python train.py --num_hidden_layers=9 --num_key_value_heads=1 --intermediate_size=512 --vocab_size=8192 --schedule="wsd" --batch_tokens=32768
Each number is 500 + 25 x the weight over the matrix's rms, rounded and kept within 0 to 999. Layers, rows and columns count from 0. Numbers have three digits each.

# layer 4 MLP gate, 512x128, rms 0.0777, rows 237-308, columns 0-63
464469494498511486486527480524444488528478497511457460466509506451438498493521512488449508477508501530444539478507441505529531478494485526495500492493543485478508530512535536501534484504483495
495476538506492530472499505527521485502553525490498510512494461509491479527477522452546496507506469513502498497507555503434501486503502493511461474498514564530470484554516569512521494502502504
470504531498523456499499499468486521499536522494510434486510482484509491507515468474490512483560525515524518555551471512503498499516484483457519499525508457564487485508499489490526492538502483
512473495506547489481494516457487511510491488494515467487511520462463503488503497538485479481529484472497491515572491500510491478496495461511505497476542524480461516536494483531479526467470527
500492491485477512473543496537465483490476498504437527491506528521466472564512499498531526482532584466485533499513495524494513487470488527531507483546484530486477526484505512495517507480484493
524484554503487500473541470456494543520556481516467465491511527423499501487448480487491467490491470513509524570516503491520469468498520495476506478483492518482500481496498499534500485530527471
457510538516510508500539497485480539459531528535485472454594500494482488506445542518501524535527488493499531517507536496458489469561485473480527501476467526491483482483469471527510447509446494
421479492514528554458512498484478501516483492513442489519526471481484501539483509476461501504495515509489551501523499479524511478480448464488527482552551482460514543476503493484506506494482510
517519530505517521508528467471505449484465506488499499522525471494509492487484484516493523471533508474500559492508465507456507468513525459485459495444508493501534464543492488498511493525468488
518532511529486540490494473554433496535499532487510422492485498518540462497458524468508485496536503497459552531530518469550503517483460487462464462476504467535497518465527498524503533520518501
519467522502551472442517519463519531522503534522460484501514506481509506481468516465471503450530532498505520504513540509466530467499458509510518457502491489502474481479474514519486461513441478
511465499501517508500491485474463510495470480541478477490507526517527518502507535500469514532492523489494525504534483488515528510497493492489552472492502482515496491497520548481505486517513534
461495531506492498439552489454476478479494528520503476484505487430531457527483521510488514503498531523515522476496560503494496517515488514498492488504491461512453509484540531484530500490522497
543484493490515501495496512493477471464503482524493525484495473495495525498525461487512517541503496487523491480529496547518533519497511515541491514509488515500456549548446490497495524525478526
486518519539522484443479506492443523498524472473504494469512476525513517464499506507507505496546480484479525475548522514493467491475472497499546467461488483513499486521510486472434487491511523
485435519527527525484502487489517485488536470499526481497530490500495459536486482504500512489498499493542524455513528488494533472468496500510489519519509536520464494508500511508542505516556560
520519514531477489460456506531458513493472494467472528460534497533492498548498474542453502487545465494519493503517538515500528472517490476489454514505537465542522503526450482547508507531527497
501467549523518479495486490472459504508469463480485467519558523472453506486491469525473519531552484496495523451509512492451487508485464486471550530517548520546486478505500455533546516491527519
488477555508470497492544530485480523503556536524487476465511510465503510506467514465505554431501475508488502502491512510482461501524490550493512514525523491490495495513515513522508496524456493
422532556508501452511532489467500511527469516520484489499552490469455492501475516527519545491509528496520487477504501483466511469527493474500514453507509542515528507474495479489533488534487504
450525520501554507511494493487509494490514511469483464503503519500464509543509516505477541471494520526522535514543470481498542479475445458487457474504506534489492540508519522477519504509510519
463519511529460552513505504516468554526480541550495490475563480531459534508475537536491485494496502479460520482531469490504575528501468497502519499491481461510525467517507502503477479526462507
489427532494487480494491505494506497463531485549506487475520501511510524513483509486527476472516511540521460497473511477495509475466507527480481489533504532487499553490521541528530472447460514
453512534533545497511510471483510487518536474491441493449536488494499456529490491531500457509488515532497480470486512510508512455501437482506503514522473507476487518504470481497486502492461489
496535513496491503457501525464462484518515504498519525498467513486514468521538528448502534472512518567507508467480505505482471473535519518451483528516492489545494488482523503562511509463519515
495504500440541502500510526524430483493477483509489501474520485506494483484493519441485497517498501468493525506510496506483489480454479517478498501509524500493491516457515506474502525485529555
472484527532524497471499481530501504550517482509442468510525492477500510513500484491522487476514513491478478522542508453476487456514440503439530476499473511510464541480501466507526481504503489
513491534495510524456520502536498545490532486523514454443510465466510535483483482498538482502482483427511484488509503499465486452513525455523474481493486503492533493514476519529476494512501539
516494534501515488495517526498483468467503527498502513497517494435487490465514512527453475498536551524534529570526477499502482491476531546488476486504476492525502441505461496502499509530498476
514439535459522477471519452500502478468509515505480499495497508462504509522504491511472533491526513523547489500525519501500489526487471517466470470500534524449521477508541457509533504474500472
513456510461492500467502471525515506496471524471484501472511484456481500500500512516447453498554501451476488475514521520490463490481520505550467452540517543481466496507506502543463488503471477
538485552498548480434535480499523521493505504482506516487506503529481521492460506486511535455563500467558519486504478503465505483477460481456492494495518450501500457520519479503485495507465499
468498525533495504496532441508444496482527530534514496459541500499476518432489511492501511484515522498470521489498507511484526516548481532451511479490515531498528470483494482546514484494498468
474509487484535513513466500544464535504493531471481506479512474545516522501491491530515483515494483486500477506505509478519518475458475516477487460526478514498503527475503521506547494471514515
502516526492493527512490488523496502514496485441480482506518494450528592524523509492500497506525521515464521514508484482549508515504537473511480529505460457511537512475492471492500452462496525
516528502445501543441524476532477543508460483472481457488560479515513448493494509558494530455558535524483498486551540523471521464535494504514507509470483476527508498486511549519460480464503496
469495500533524487489536548507450483447471516558482507482526472500472474493514479481491515546521505500525532451491481446504498473519512480500498461484480479557484505532490487505470526504477517
553461549504522487444511497487528567542499534500546500489499465517509487536488487473525461478488527505490495514518500500534496440450513487483488532497498507520476466488482544548495506505486513
511492507487491521517512504545482502474537479494454494468531476516496543461489469503504504574512472493462489497505501499495525491447545504547475474498518521540480514526511509496515485480520495
527519511508488468462518480555471528442505469458512507463498513494478515520493566469512462494527488528475488513530522541475541476495507480467466507510535488498496553496542522546457477486499515
448492520507478496443521534510426506495533518478461486507525482456493451507469454477487457477528524497524522522501488510460466534532490501471512475549527480490496518490478488503491541496497487
507508499533511518506476517522490496506546513514472506489491535515485508530509500517543489511507507496508532488484462523523503538515524518481472497505423474582509530501501503465496518485480514
504504559473534498485506484485461499493507497479505469482521522515436495457472504469501541490551519441506526521536502465528507493554450522491497474480515461529512508473499486511487509516485533
509476530499558529514525462506451531514478503474484485499532511523461492529484502450539438489528498473450488482514491510483474483502504478495517522457548494525532493478510461536508474514522503
478509535508471430442526508459470468478532531539469519463524462439534499480514481467511468524520515525532486455545547502478514503473498516500470497504535514502504534528502514529513502505500532
447505508510532486503526501488496505483517518495516506505493474454514497533484455497461548462512511470494475483479519480465457499498487531465483463489532530484482490523503511498584492503548504
496516491515484517478498499567455497540490567491490522475494505477529509482517471526500441489516492480513490486488505493505492553532482495498469449503498482533504499496481537542516491495549468
484511532472480512510475516468514504508455529529490483504535505506472536501481528477511490431494513454496489497492457519514478499544488521484458474557535500487502544452527471500495483513485492
452464498515485527509522499464498530514552487482525498459531474497491476456492520478489517483517503567522524466501503480495467489504501515453538504489522513502463539471524517496471491539528478
522477529477537525519526502472469519530445508527461512496507521537496521508505488523463547483471551505495501504499463511463471519454548518465508480494522464569505464497495506508510490496486479
522450525490472470429542462496496548502541503471440464472538480478489543473515458469502461484505488498488504507496510466526529500492465483527470488528526555439503519541462489513502506505521482
504502480498485510485515509524445483501521509473469438485468519505481539496450518491470494496491545506464500529567523509526528491497503492556452509488523472532482521475529566512472507496522494
531533486523510544517485529479451512452494511503497487463513459519504529536500472496502496561499482476503453535525487514527539505487490508515498486472481526490475511508493505485495501484523537
482489493543514511496554486478480478462514557517485513459514479498449512561449491489492463539518527471524510490526494517489477495488518534516486497463506466523473498523501494505499520513489486
505529515486515512488481492527432538512514519508506513445522491538475476475504507490478487471506521502490560498507503513467522496544528496530536494490518507485482491469505496530473488501486533
486521540527520479500482522486466537482476485497534478477513458455504501469514501484535520522533522512495496507531493477506516494473506465471456499522541531508504533496480519500513467523511506
479500515478519510516510478445519518549499523551479493493531458513477464497482503534526508457517525477491492552505470514501456493487453501469476437526526477459513491511530495519524483531522539
428468493501510488462494491470491471509511493513498471493494480461522487520497478457516515479514510472548493506494520478494502478473474463502524504577495528524510504508536479518511522490518460
483477542499516489493529492466513504498500510491486484483536482512458529483486484487509508471525534467466547546497508500478520491497474476474506459478511500486487467511507503496580550468469519
502509533488522487518538458502501477490532491486462478481552519478496521525452536491460518500510548487486496486509505499500508492492483533474486465489549492472489511530483480506528499542463457
482492495499472485516476477541455481504520491501478509510507473504491544494442512492507525500510506466516517567490460512513468476482473506514490436511498524532489492500515484532510515483462511
411511500527474472461503480516473488484518511523510473510519479496534513472505473443463525450538485522493503513483478503442519491522483502531470481490497468548454529496471472510492476502483500
493485529501544474505512497523468540450527530476489518486520474473499504524434493489503464517504503462511451501500494529523523523538563490457460491503501523504473513503466499536472512460504506
492493511489499541450506489514505577510485492486495432486559450511445478480494543544479502512539536511477503526502477512526518510465486490471490514551509455510511491487482480525509484509491492
524505524482467454480478445493461503494478535522511468524511468511532498498536476518519506493525529519499543499494518479481478524517500545475496470480476501536508520459488515520497516484527507
457497515491517469495533524485491470492496552478512470490560494505494493489478500455501506549528524504500493523492503501456537513519525551462490451526507518532483512532491491536501535518518479
501501502524504476518500496475490480509545549500459485512553504437532542516474518462473543449519512470514470468499537521455500482490448540472475466493531470486493541502539518506547474533465535
505474541464515466472545513474470514501504529524497496494513481497499515500421502518484499487555531487498501468554493525495529466517525503516571450519494476519517500505490506550468492513490490
511488497527512511528507512532512500445523494495478488483502502496480507549511483540497510474459498508492495496501513505517537521498491540489478433524521503509517511462535489515537514520494470
503487523457560492473520476491495506481489515491465460497535480470477489481511505519529497451490529541508525520480543510502534473513483469503506511501488532480470524490508508506491465516514499
489499499509469507486482489510450529497509464509498468423564512547473430490495469507514504532485530501480537492514518513514540510489518552480492494536516471543488493524457526505491457499550515
525493510481513502497520481500466572517482528526511496526517506541489495471504537489491510489492503487509496531509453512526514516496515517521490470502527514546485511443495513518499485498505520
# layer 4 MLP up, 512x128, rms 0.0808, rows 237-307, columns 0-63
463534496496497500501511533483518487485502503549495526532503478479488510473508518480504484451536507449481498552533463429483499503533549490508500494514508480530530499466491464497504464510506530
524463497478499464534508492493505535456497522488503504476533530505528545509512466501493464502496513487451509469449495502514479464497510523494540527508521509463506486482458484486468538454458477
476499489524482503510514450500549510478565501485483493497517459498504500499514511517505484476461523478478508477520454487512446502487508511492503537524537463514512460487529508468508482490463508
513482515513536516494482494470493519535519480471519470498511502467491498458495506535516481495523487446499490509562501514522501484515482473501493499474546529473439490514487476499486491469498507
493503524534496476510489518468536501500499484519553477532498490485520513495547484489495495527492564449521475501511495481486521521457467497525523492495509496481483490531520528516547528464529493
499508569492486516472510481475486508487586523492484484504522498442495500489494495506511479488497473491457509523525519525531490460476543516498476506505487528494521496508488500537477457501537461
467523519500526485502535484517468537469551523542494477451567476498461527491451495565512504533517449474493528521503547521471502522542514471471534502484471517512491501522408462526464442504449487
449478468482536573484492504490489474528475532545433468501464483502511495555524500519472516516486532502491529528556479519532482479491432488525510487513551495480524544461542551477485493481500510
491491507500480496471484528496467493535526477548567475492460524470463504539509512461502532554477469523506468491463532483493503501480509531498527496554491498503499501491495507497460513515572511
494479495455499508483498512513516482475515506531461519503476473497499503485501486510510449537488520497514486481498481520538544528464465533546478505509519517481492483539522530497476512477498471
535505484522544443439464496482541543552483549560501506520503515479530509457468524483445528444523504507488527496486525512423492489516456524532522478489504488487483454474441473507489479509434471
492533530540476511523536490464474547534485505490504481483479509490473490515463495480469511506500508525531494474485472519502495530519498472467497503542464511543487495499484485516535474495539478
512503500457503480551503508494534509527487457518503483527478495559466511487515476547516509503524429474473482556510475481508464478535445458475489506506485513456514486520511464477502527539523491
497551485494516516518504470469469504505507481466480505473473509525472523517553506472479504509500516515502494502482491486472497495470494505488493489483520498522485481507500484477508494488536520
501496517445491493520527439505554498507470483502506506507486511500492475551525528512498476515489557494487495536460471498508495480520484506544470506486514515504511497467497529501502536472498445
493541500486488445489512557502488531492504515499482510470475517506499529475507527542524467509478481500475455554487483519528471509540487489507498484508497478512494496478506488494483485477458449
478512486519514530478493505508496501487515459467485483477529501506474484463513459511504510543538507512446481451509525501539509497512535479494504504442517476449500479521501522518495444512486499
453431503483443499474431519500506457431502494480536460539464438482541515516493493526474496514481487515496477525504520505457487518479511475448483535492525506544503507477496463498511507541509506
536473450501488533527503472527487470492489493472501493510483525507496508478513477501456485489487505526536502520503537478479504555495509497509458513478479504523534515496496470498520507509534480
518473481484508511489519549501486467497533480480528505453442507468504486470529474478512432534517523526554504531523491484524468552470542534495478515535440486483481522564507530520473523502487457
530483488504445506498515487524509496506477479518501528541502496515540514459485517494511483509507476478485484503494512501491471504502515545490542515500517457518490461473491464515478499498486496
463494525502475498498496530508547517496483498473513504545498521485528484491479443554548506441537475463493479514482481515466474482506503497556485515477527519470530501537499505509497502484520477
496493490485494501540530477502532503497510511509506559490491498531496540522493519537533497501458487540484506492508490484523526472491519540437548511522468508475465501498501526495481470509469499
494509481498492504506480531521537504493479455503519505549478494496500509509518507456517511483534486520490498519512493413513475539522524488486498514498521469513547509481525498493545490469547528
472514522493500498494538509523480518518482499494489521476506519497496470562472510482499501504514532521495516471506496474485490461510508445445472514511471502529480540497504486515494524524495511
513515512548495445488515481511582511516519507515497493499487540511542496510490531495451500448499500518510497496490528487425497508505476513462491518485524476470519549548524487494510466490455493
493501515512485500483477478527521468531482462517440489511478496505485531520511496477510489468519493473469465533532504480493506485508455505455516492506494519494485529489469475487530479480510511
494490505477522539461502550521503531493512508527489458464515478468534515467511482501541473467496476431502481479503474485454457457515522481519479487524497497504555473513486487509470460511500500
533495532491562496514513518522499492497500480456499504503513484415451514501486476515465512499528530538527511565508494540504496511490535538511483528528433548499499464536518490511470507532524498
514482534479509510461485507526474524478512523477501508501491510473466537509528500522474481545494492531481496451508538558506497500472511475531495471480482525458516521510522464528478535476513461
496545488541520497526506488488475545486539482548507493502475508534544491470468462504529560485506512539502485537514469509497526513525485527502520526472474472563506483505467488490532521499563532
488530521527426477513501547521480483485535521581532477509496501517516508510492494566473507485487495482496506519469485506526526517554513503505496455498500429498448441455489473508468477537483478
474524497510508493536501485536489436492526535478502490478523489531487543490439523453500524491483524508486525550495488528509567491524505483538528476506511487491561503453484512536505469474488497
466488484506522500530475459537522445510487531546488512529492499482484508525483484481465569469488488493504540523499479513499516512500455466463508527509490451516504477501498524499523535543486546
510507469539495532534494502508480462483498483505488504490493513509457465512499475498536483503504486504506464549551499501557503490487471487530479506499493506487507501502477502507491515477551521
461502467536465459540522492514522479493494510506478537536476510465490488504523519514475513483491502497502496492497465422525456521506509480483519486544516517495474437506492434469519512499498499
473503495515475521475439517534463507472505450457482485471499493538516456499548530482470488492504524564473477523473571485522581508497503480513540465479539516547535489463512511479490493467512522
532449519508491478454511457494527536544518510523515479511523465524486479531527461490509449508489485516488510495496514450500488423466477489488495543495501496544496484495487533537466507513498530
527498503467489511493479531512520520523453522507465514482500515501495514528479524482484523491501521495511551493536444508479468517500507490487499520486500521490443457529507494491513479522483429
484500511501506559492475490511519523478517489464494514478489480475444518459502514496522475513497475520511463482526508563507474520452495516470466519529549516500539496493514434487456449484489500
557462497460563467487516460511543516548475449536492506481464540535485522490526517465516462535449460518526504445453469454546513481485511487523466541484410522558509527524504523522516488448497533
499520511473498513507506451456509514468477545487519472474515485532534548502484523493509484504509529568465532523510493507490538491515485486516525506487502534483473510478482518488479457517497514
479508470497483514502539466549522504524508517540440541512502517507514514519525517491479452503494485515460463434505482506471472515483499486504505511548497546514491467543562503496475496442497473
508506443491504516514487455499486450531471488455531528530516473465458485531538511496518464497516493488511488498573522498528491505529478497475511492481535504519494545510486490505495497502489507
488511505523442493484475453497468501482489509521462504484526530481527502521527477494510464533526502505555497448492485451494470525474505479463504480492479496487515512538522495571505490481522498
475496499494481520502529514511480509493487503557510487499532482495519490527507437527516528507565492494497480510493532488485498502454501521528427493494457510502517480551496533480525547517487458
496499524490502531473471486524513513507498515554499494471508463481520506475517494496536467507534461496463497480498477452508539526488494510515479518494469507504485514476452539493507506532488532
510524443501500466524496514456491476512471483526471554461476523509497482539500533494496526532522512512474529480543488524526515489457488466478497497509460499506499545523483514487512500530488518
510515539471459549499538484473511484515501506505512521510510498475520522445488483499482443535499477510509447467478476473470474482504529520524500493517494488500525503443476480528439502552504496
498519506503506469491507460508495488493476472550501474487516519468479541547504454534506479526485517517504482512527513543499523488463487503535469534475545534467483496492487457501463536520510539
516459518466473509469512465529500522516541453444474486521540514507487541474485467490501469483503467443474478492456526513511487490506453494474450535503539529478510494503490434485498491493519461
473500516472557470518507511531506487512458478512546480489546486474505487512521447515533460535520435472542523516487431489483525506470506499480497498520470522465540520516507478481583528552517482
485495501433488492473512502522501520467505511520553486500508518472517511476476499503470471500488537496519544552495504498519459520544524520544466486462537515512501496470491485511478502484495464
494495504558472499456533471488474454499510564528505538463503505495460509545484504500487459529498509472513519466569527521511496512466514547502495492482498463535478518511477535498511516498530481
473487520499498516492494476461534503527488545478495493530486476474478491457522447490543546488511528509505475541479496499513460474488518492512505516523489446490479497513535543482486492487497526
485496489496469490499509453500510485519531491515479500512515542543505502517500479519468508498501513493529528484466498490472461511488484503499531482481473497492482473498511468509513495484472467
484522520512471512517505478466538472518508508508503543500545469508485474507498525543510525431498510491502483536486510504507475497487482512498508450558532470466529511509533468460529478494510512
466474503504506467467548507450531450522498489510509515471503506487523470531489475497499522503495494493512513499487506477474493470502500483482531506547481521519519479483487510536469534517504477
540477488531578492496493493504521495519490482507494456497464494568490483444483414493476517531499492529523520476542469508534486475497489512522504529478526495495493501528461521521504459497498507
483528480464511499536552451489505509492510510473488534509553514499488505504489485527477532471518507512478514495476505527491507516498454521477423487513521478451540502505510422504527473508451446
498496507543476561503498460512495495483467518495465512536473508516515530499475485503513515507524483535510519499513511504482483493516484478519503489529579513489516525502501473488514527494516491
534515515541503472519432524515506482470522500497511485450510484526541573450534518489493508536502526528508519446505504563467520508469506484500513482465538472531542477510487500524499530454496501
509518504519507522513497513484503462563537488550514472500504517536483493484537528487510565492499482506453500466502496517486514480488454496504536445461513526477514487499495542474515463494532485
494513506472532445525531507497488496487530498529483578510490506463525498504491459483526487468483438484512501477485526463459467500551520504519505484463475545469481480516512476477510518487491506
518503496499497490483485439483542484478496511480507475490497492539515510490508515548514504483506532500482485496527495489490537494529516498516526489488495492494497470522490551483488508510494516
484471570483456463503542532514505481472541502511543486496519534480505495525458463518504520498492490519518482458461500460447498487488518541480506502558497505493489523496523468524527509517480487
482510489520541447512503437500468535515483549536463515506533496503519487506464488471476548541516545440486527469521490500454450491483498525442493462446483437554502520508533481490518494553504538
494480520509500516467508528472548498504478481466496464508484427497484479490580535491530469515475482532559492512415529477517418520471455526464458524464481500496485544490519523436539521520454500
514488512502492511523489521526536505482507465509494489486480477499487496516517478507487488501472478518515495513481496474485529517513485536488478469506520492490524518481547504490538520506478505
482508505535464498519492526492491516512495505503531529510517524528503503476491497477499512542507497493514474481515449485460491501474521525503497483498495467527507459500510493495521509487468505
460487487506552471497535522506524527512522476543501479529445522470517504491493478500516473478515465499510480470514493480488497482439453485541526513467496501498528491498524493480534510485546518
# layer 4 MLP down (transposed), 512x128, rms 0.0755, rows 237-307, columns 0-63
486507473552506484514567483467515477536498518474461462484535481465488497488460540481484506523484477552496561513506522511516470462494497505478441460527526519497517501505516544485521505503501491
514493517511516530485519476518449442523533498514482498557456478508493484526453494474476486494473446487495493514518523478478511516534475469481511466508503515535540517514521551508530496520509522
550472505509511487483502567483474521540493467483513551518492526517475478478509493500538514489534474518488492480465527511471535517533505526503509538519515479479483482510508554495467511472509468
518489492532471515516508461483513476491493479491525522529438546516538475506483537491537512514515521520497522514495505485462498490516522525499515476517456457535528497456494466532528471509510463
486484485488548474517531525455495471495482475467484510518482508510458526481500541541521483469533480500479513449519478523511493535545499514463540499505513467454484485492537537494502502518486491
558505516507480483504526490498564537511510498487452487479451506491523496516479491504498479481479466556485529520522498484514479537489503538507481466493495531474474497543522489453472494511526466
488503490482426493494506456503521520484415513503512523530455504459487474502511467504516554533545530494494502494492497512523453501505513519570471506465501518511479544543502525456450516544498527
503474486479528512497509503465492542491477513522468483469541537513531486533540496501501481512472519506486486525500515467496514527493529542524509530491513482471485501538487501462446513498527449
509548492476513500518436496483496465531463499490478513540475466444480566495480474526472524507521476518500505514517517485489518433491518538500478489475502473470543469544557483485504448491464453
532513490536485553532499483505496488530506538488514455514506516485496486504518516500520520493518490511463531541481493454486494495508477494466486476469517508563484546469477470506488507493533526
491508507510451538510513504467459557503485486526530509525502513498503471504512548467531470518500466472471502537500455515529474510561481521477498500497524477526465560510522503487523531501538507
531462465475512501444520529509492477507476488543512494468469524486536535517516513523510542473482499494491491499527490520520508471490501505497523489482500467499499532507483496506462487515490516
512479528518494478462533535488511495487463531504532540484498497492492475496500486503466468521562471484517514535472496517481507489513497480496549479451535495504496471474477542473472475501490439
518500504489491474505483502512538507458481519510510541498532546495486487493470493482502499503503512533531515516496505490481479493524481522525487491498489508491496505478495507502487501522478516
519494489489526453501516477476474456525507495489488453479527518508495481528509505486489533491470514519508491495504543476489500449498507505440470493513500511473534468494526470543486568471463503
509550516463479482504479544501448520482495520463501499493489520469489496468539510513513504482482502466469522489509495494486526488519464488505525459511477552528530521489469530477518453480476480
478477528454470519521464494515498531502495505504508429477494525491541495533465504510458478503574465483530510513495496503514463496511546462526515533528453512511525490489522507517480505494454483
484510529472479526524501541465480521563517504477545501481483497505485563529519492475482493534532472501525522448482442478529466479520512466472469505490535507548504535486511477486501497536514475
503489521506514492473475533514549499536534475500476514513516478512504495536503481509474474516539485455494443514476509527495494477515459486527480506481520468493506501517544478488506501477504519
471459529494561522497482543503481475462489487486513511470537467513567464500560515524473479454509534513486514517535496517495541493475526520504519505517477482440498487521507525509519518477507509
530490507486499479525467461524493508520512485493441446521567453494521480510454503524475465508535526505470522499474505483509525507473476440503525513484506480489495524502483506530524536493503521
479493519515512479498478516504467492494487453503499495502465525518478490495494521438490451510518531520532529458478520459485541501472503515507529502494476526474505487471516523508504533527510501
510484486476531500513492562500460491535494502553522539484497474490486514536463472475526516496518514514542507487511475506472495486505487471527448478475532503517507470541477474517519461493500463
476461500508497531509490494498488472473505543519508500479463487518500476539510478515474483510502511501554517497495514526513499489473513437492459512491508529471497475479516490518508512528481488
504531515483493505518448509483526496482505524488473502498459440538483515479518521500542498493461509457506471501492534515513527533473494527540503483494512481447504474509487529445487473507480491
490521491526464460520536472475480490484536499515511492503481508420500494487463491510463465509508497510486498499508471508447521480521484514537510509516511509538524468520525523482472499464539493
519495510491472526502506521520510500520485462462508488485494530506529501450510522471471496518424536496519494518495500483509498518499528476497498477475486482496535470525472508474501516495525524
534530546526519483519474520539503541513486508475487477483426481455518522534524478459475505476510490492524479518509486529501490505514488534508483481472484481522550522527498500457495520475527501
477465469486479470500456511475476439514506507469525492436451460533481543483486498492526466495518483484498521531468540530451545459497446444501555504465516495516487553479470489474525526497522540
507474500518499490533515496504504472508505560480530543516471556523463497483470476479477508510480509515527517447502524504518529506529484482511514520482525559477485443462529523516504529484494480
495494510543499517489541449540473471504563501493484491478512468512539503473480524496516512463489480489479488499477508532436522515505468538472508508515491533551499501482486512536478494505474527
502465489490521513464502503520483513529509492564474550513505532514497477468519493494490528463470467490471486477439475469568475471502488541499513485502570536514482485511550537516484530464494473
452478508491536514550482504477490514483505505520539517491430493466457503514488496516526513477525475471525458472506525477526477514493520482471460540535522506518463516451492455486514550534489486
490443509484499527480505460502533540429508510503487527500554508492532494499535479513475447481512478512521475517489465506529450487491525492540547519476528517530485483474511482532482485516514511
506519470472466488527495476476524544469500520523492430504531484511514513503518526485511486476481492500494521475512488500472489537525528495492503528502467529485487471488476514547472516491483502
537455476458502468514500500503470513517484503503500578494513498483491478500466521485488468485477506517502512480503510470532542498478488493506455469458504482472585524515468513501528490503566483
544471492506507530518514479551517500503466469491541493499489529532492446530483537522516488495536518519453539527489499482473524496469519501504494510516481537503521457493511471516513459481509481
491542477510509517519531540481521478509485503548498521478492511481466546473456478532472522479508494486515510506518441482514475512536529494455479461490467483491521487547508479474504513517478447
483518535490527525509513523500470534481536494471496489491468495504489475467536495513510498549462525479517465462446509518524533518488489527508476523471480499483491500478501505468468496490542538
476524502515480470499523490506527478500497502504499552526488475474486543526502507526484490481524480469524465492525526531524449512532544494500524539446481448520527561531451463512525543473535485
525511475534541483487475527516504472500500509538479449504477511515467532432485512502479546549490518545492477533513488506485499492489482476486547486549510476498472487480501520530519483493532466
514518506508518509516477507512481488529494480508551504513525553490550552460497481495505485511530468493488434518482517506491494517475502475475503499516541498515499514480481482508546487523459493
433512480504495492492505471489510467446524464476546469465520488493490442492526514484494493456481564474479501451487508508499532463516541513512536547511485513512530476473516492517486508483477488
538519484466493472512482537536471485496535464504526491541521535482485463497487512502533489505513460521494476504533479480544536502467487478494494525467494509504500490507504489493499522509496507
505496514558478522490492523521519488482513503496500522474539529529515524463521502509557543510551524509498497497493472496521466496448503490503480540506471521548482505501487536519510527486472512
494507484513486459525499461484498534494474489506526481490542460507492484508467514472495474470531512557526497472496516497460498475474513428482451511458524509512506513551510492525523486473480500
489466502520529528504481495530523492529527574487509464482469511483521522480522543448508483514542457513505512511505459474507502521474457473508495492461495499519498495490579508495496518498460500
503522527476472508510524492520505508492474526513450512525537484500510486479501475516481467478474527496472485534490467507543442503549501544526419539480474498482484549509491481524504446511521507
527511510477522502530486518489476476465512458474479477501508486480517453472510533518487499584467526465499543483451487512527502482501505465508533507546475491523526514503488540515481489503505480
476476521485510501547527486581540490475505480469538479533506526485539526465520479492509546512434511460521512458499508498490506497500499492477419502494525555474495515511526459534467505501489540
493480500516477449508518558494527559521497468492482528502456476487529481512476527458527452547508505530496476492485470536560505484527506500480463472482506535498498493506521484478452485515537472
521528524499488482512487483473506549521521486445471494467506495469477506539483506509510521506527511449495490439512533481517505530506514497526466504476486491516479545516514497448516487505470462
510459500505494538517499461484506474525475493495461481525532496480528504498533535519503505501475489494477484490514487511523496518474474499453496480512497498535510540533472494499500512508514519
492523476527483531507466507487492454505529523489463488527475499475491514509471503502537490540454512520486482510503481490514528488486452479543519523470466497519533491475520496498515488484514505
558448517550549504473443478541507471503515512483491504466450486557483483516542478494512492510523478473480538512516498472498512520485522491496501514521560512493484493507504485545499499474498503
476436494493509489495502498485500502488486504520518509454529515458486493508471503494490475488496447500461483526512507498491481474500524491512497525499499498468497486523532540518519499525509531
516545468477509472491507547534469527513485464491471469476475523541543508471531519476506526511468496527500529544452501493509447525516544478469477487506496482519523520478489498524487533522502493
532549510509524490493498490504516497513481466501471507517511471491528522489505491470490500506474514501500531513498505533476529490494516521482461476478491498504504512486538486470498515488541555
489464512469533492504497498497464491490575510490479542475478500500505519497499470493525513562561545484461498471501482484508517506553486517503456491493518539554505500502504447488483512513504494
517522507511453525496538519561479491519491459529472498548460449503487506557464495490473483462508499537485464545479499481523546458487513508537458512488519522483488479514530524475487518541543491
540473472503512509525497522505497489467507550526544495503532481503509521453531452508532500481475486526533479510466508505508503492520519526502477479498530450508508540516510471520482510470504530
523552523465477525513520495477510502468487504482490441542500469494563472465503512549529495490428499449515478551472523485514474532467489496473446499518473521499475514470525540491515472493508510
498428491483533494487494443531507524460492499501515484514543530473492495537458496530542475514602499500504506533485505481472470515486538477468480490508504543482485493488509469523487543486520499
513498524526511479470472528513491499470508494508478504486480509519486464457464526505514476496526531470475528482519520473503524482463497481495549512486495521479505486482499518506518518527531454
504529542504499486466493488503494519527490483502538469509514527505490495467508480492511486488481476505527492523468484501511484495524498511478489508500481511537500495442525476518528523499523475
464537500478511564450445542493533513489533488550472498447453509502540537495518510518472502476470535462529466528526494473500491477503533452485499507489493484502513511460505515513478452542484480
522459503561526489494494515546500504463541512503507455502489485518507550491500471513501529517491507455502547524501487486527545458495487469506476544494483501523541505514489467475490474441485501
519488512506534519463536485544524421521555490516494500459499499515483527501465503472467525519532528531551483446515468512502440462490494492526528478469510506471522512536534493477491507526504496
491538455523476519506468477477519488485516510496487506473474505506478539501496503505512519533526510490490522504503480507494490497447525507512498477498491486511489499515515473524488483510526488
506507479508503535507479505496495503502525523515511469489471480495510542519471511514469491479553531514511500534518530448477485486515531493481450487459480474477461481437517453480491490529498500
494492504470512499469492523503483537488503512519506479461514474549530479473505484489471506495510509491516486432530507505495534481487463510457517531535473534513500495497528489577466477483482507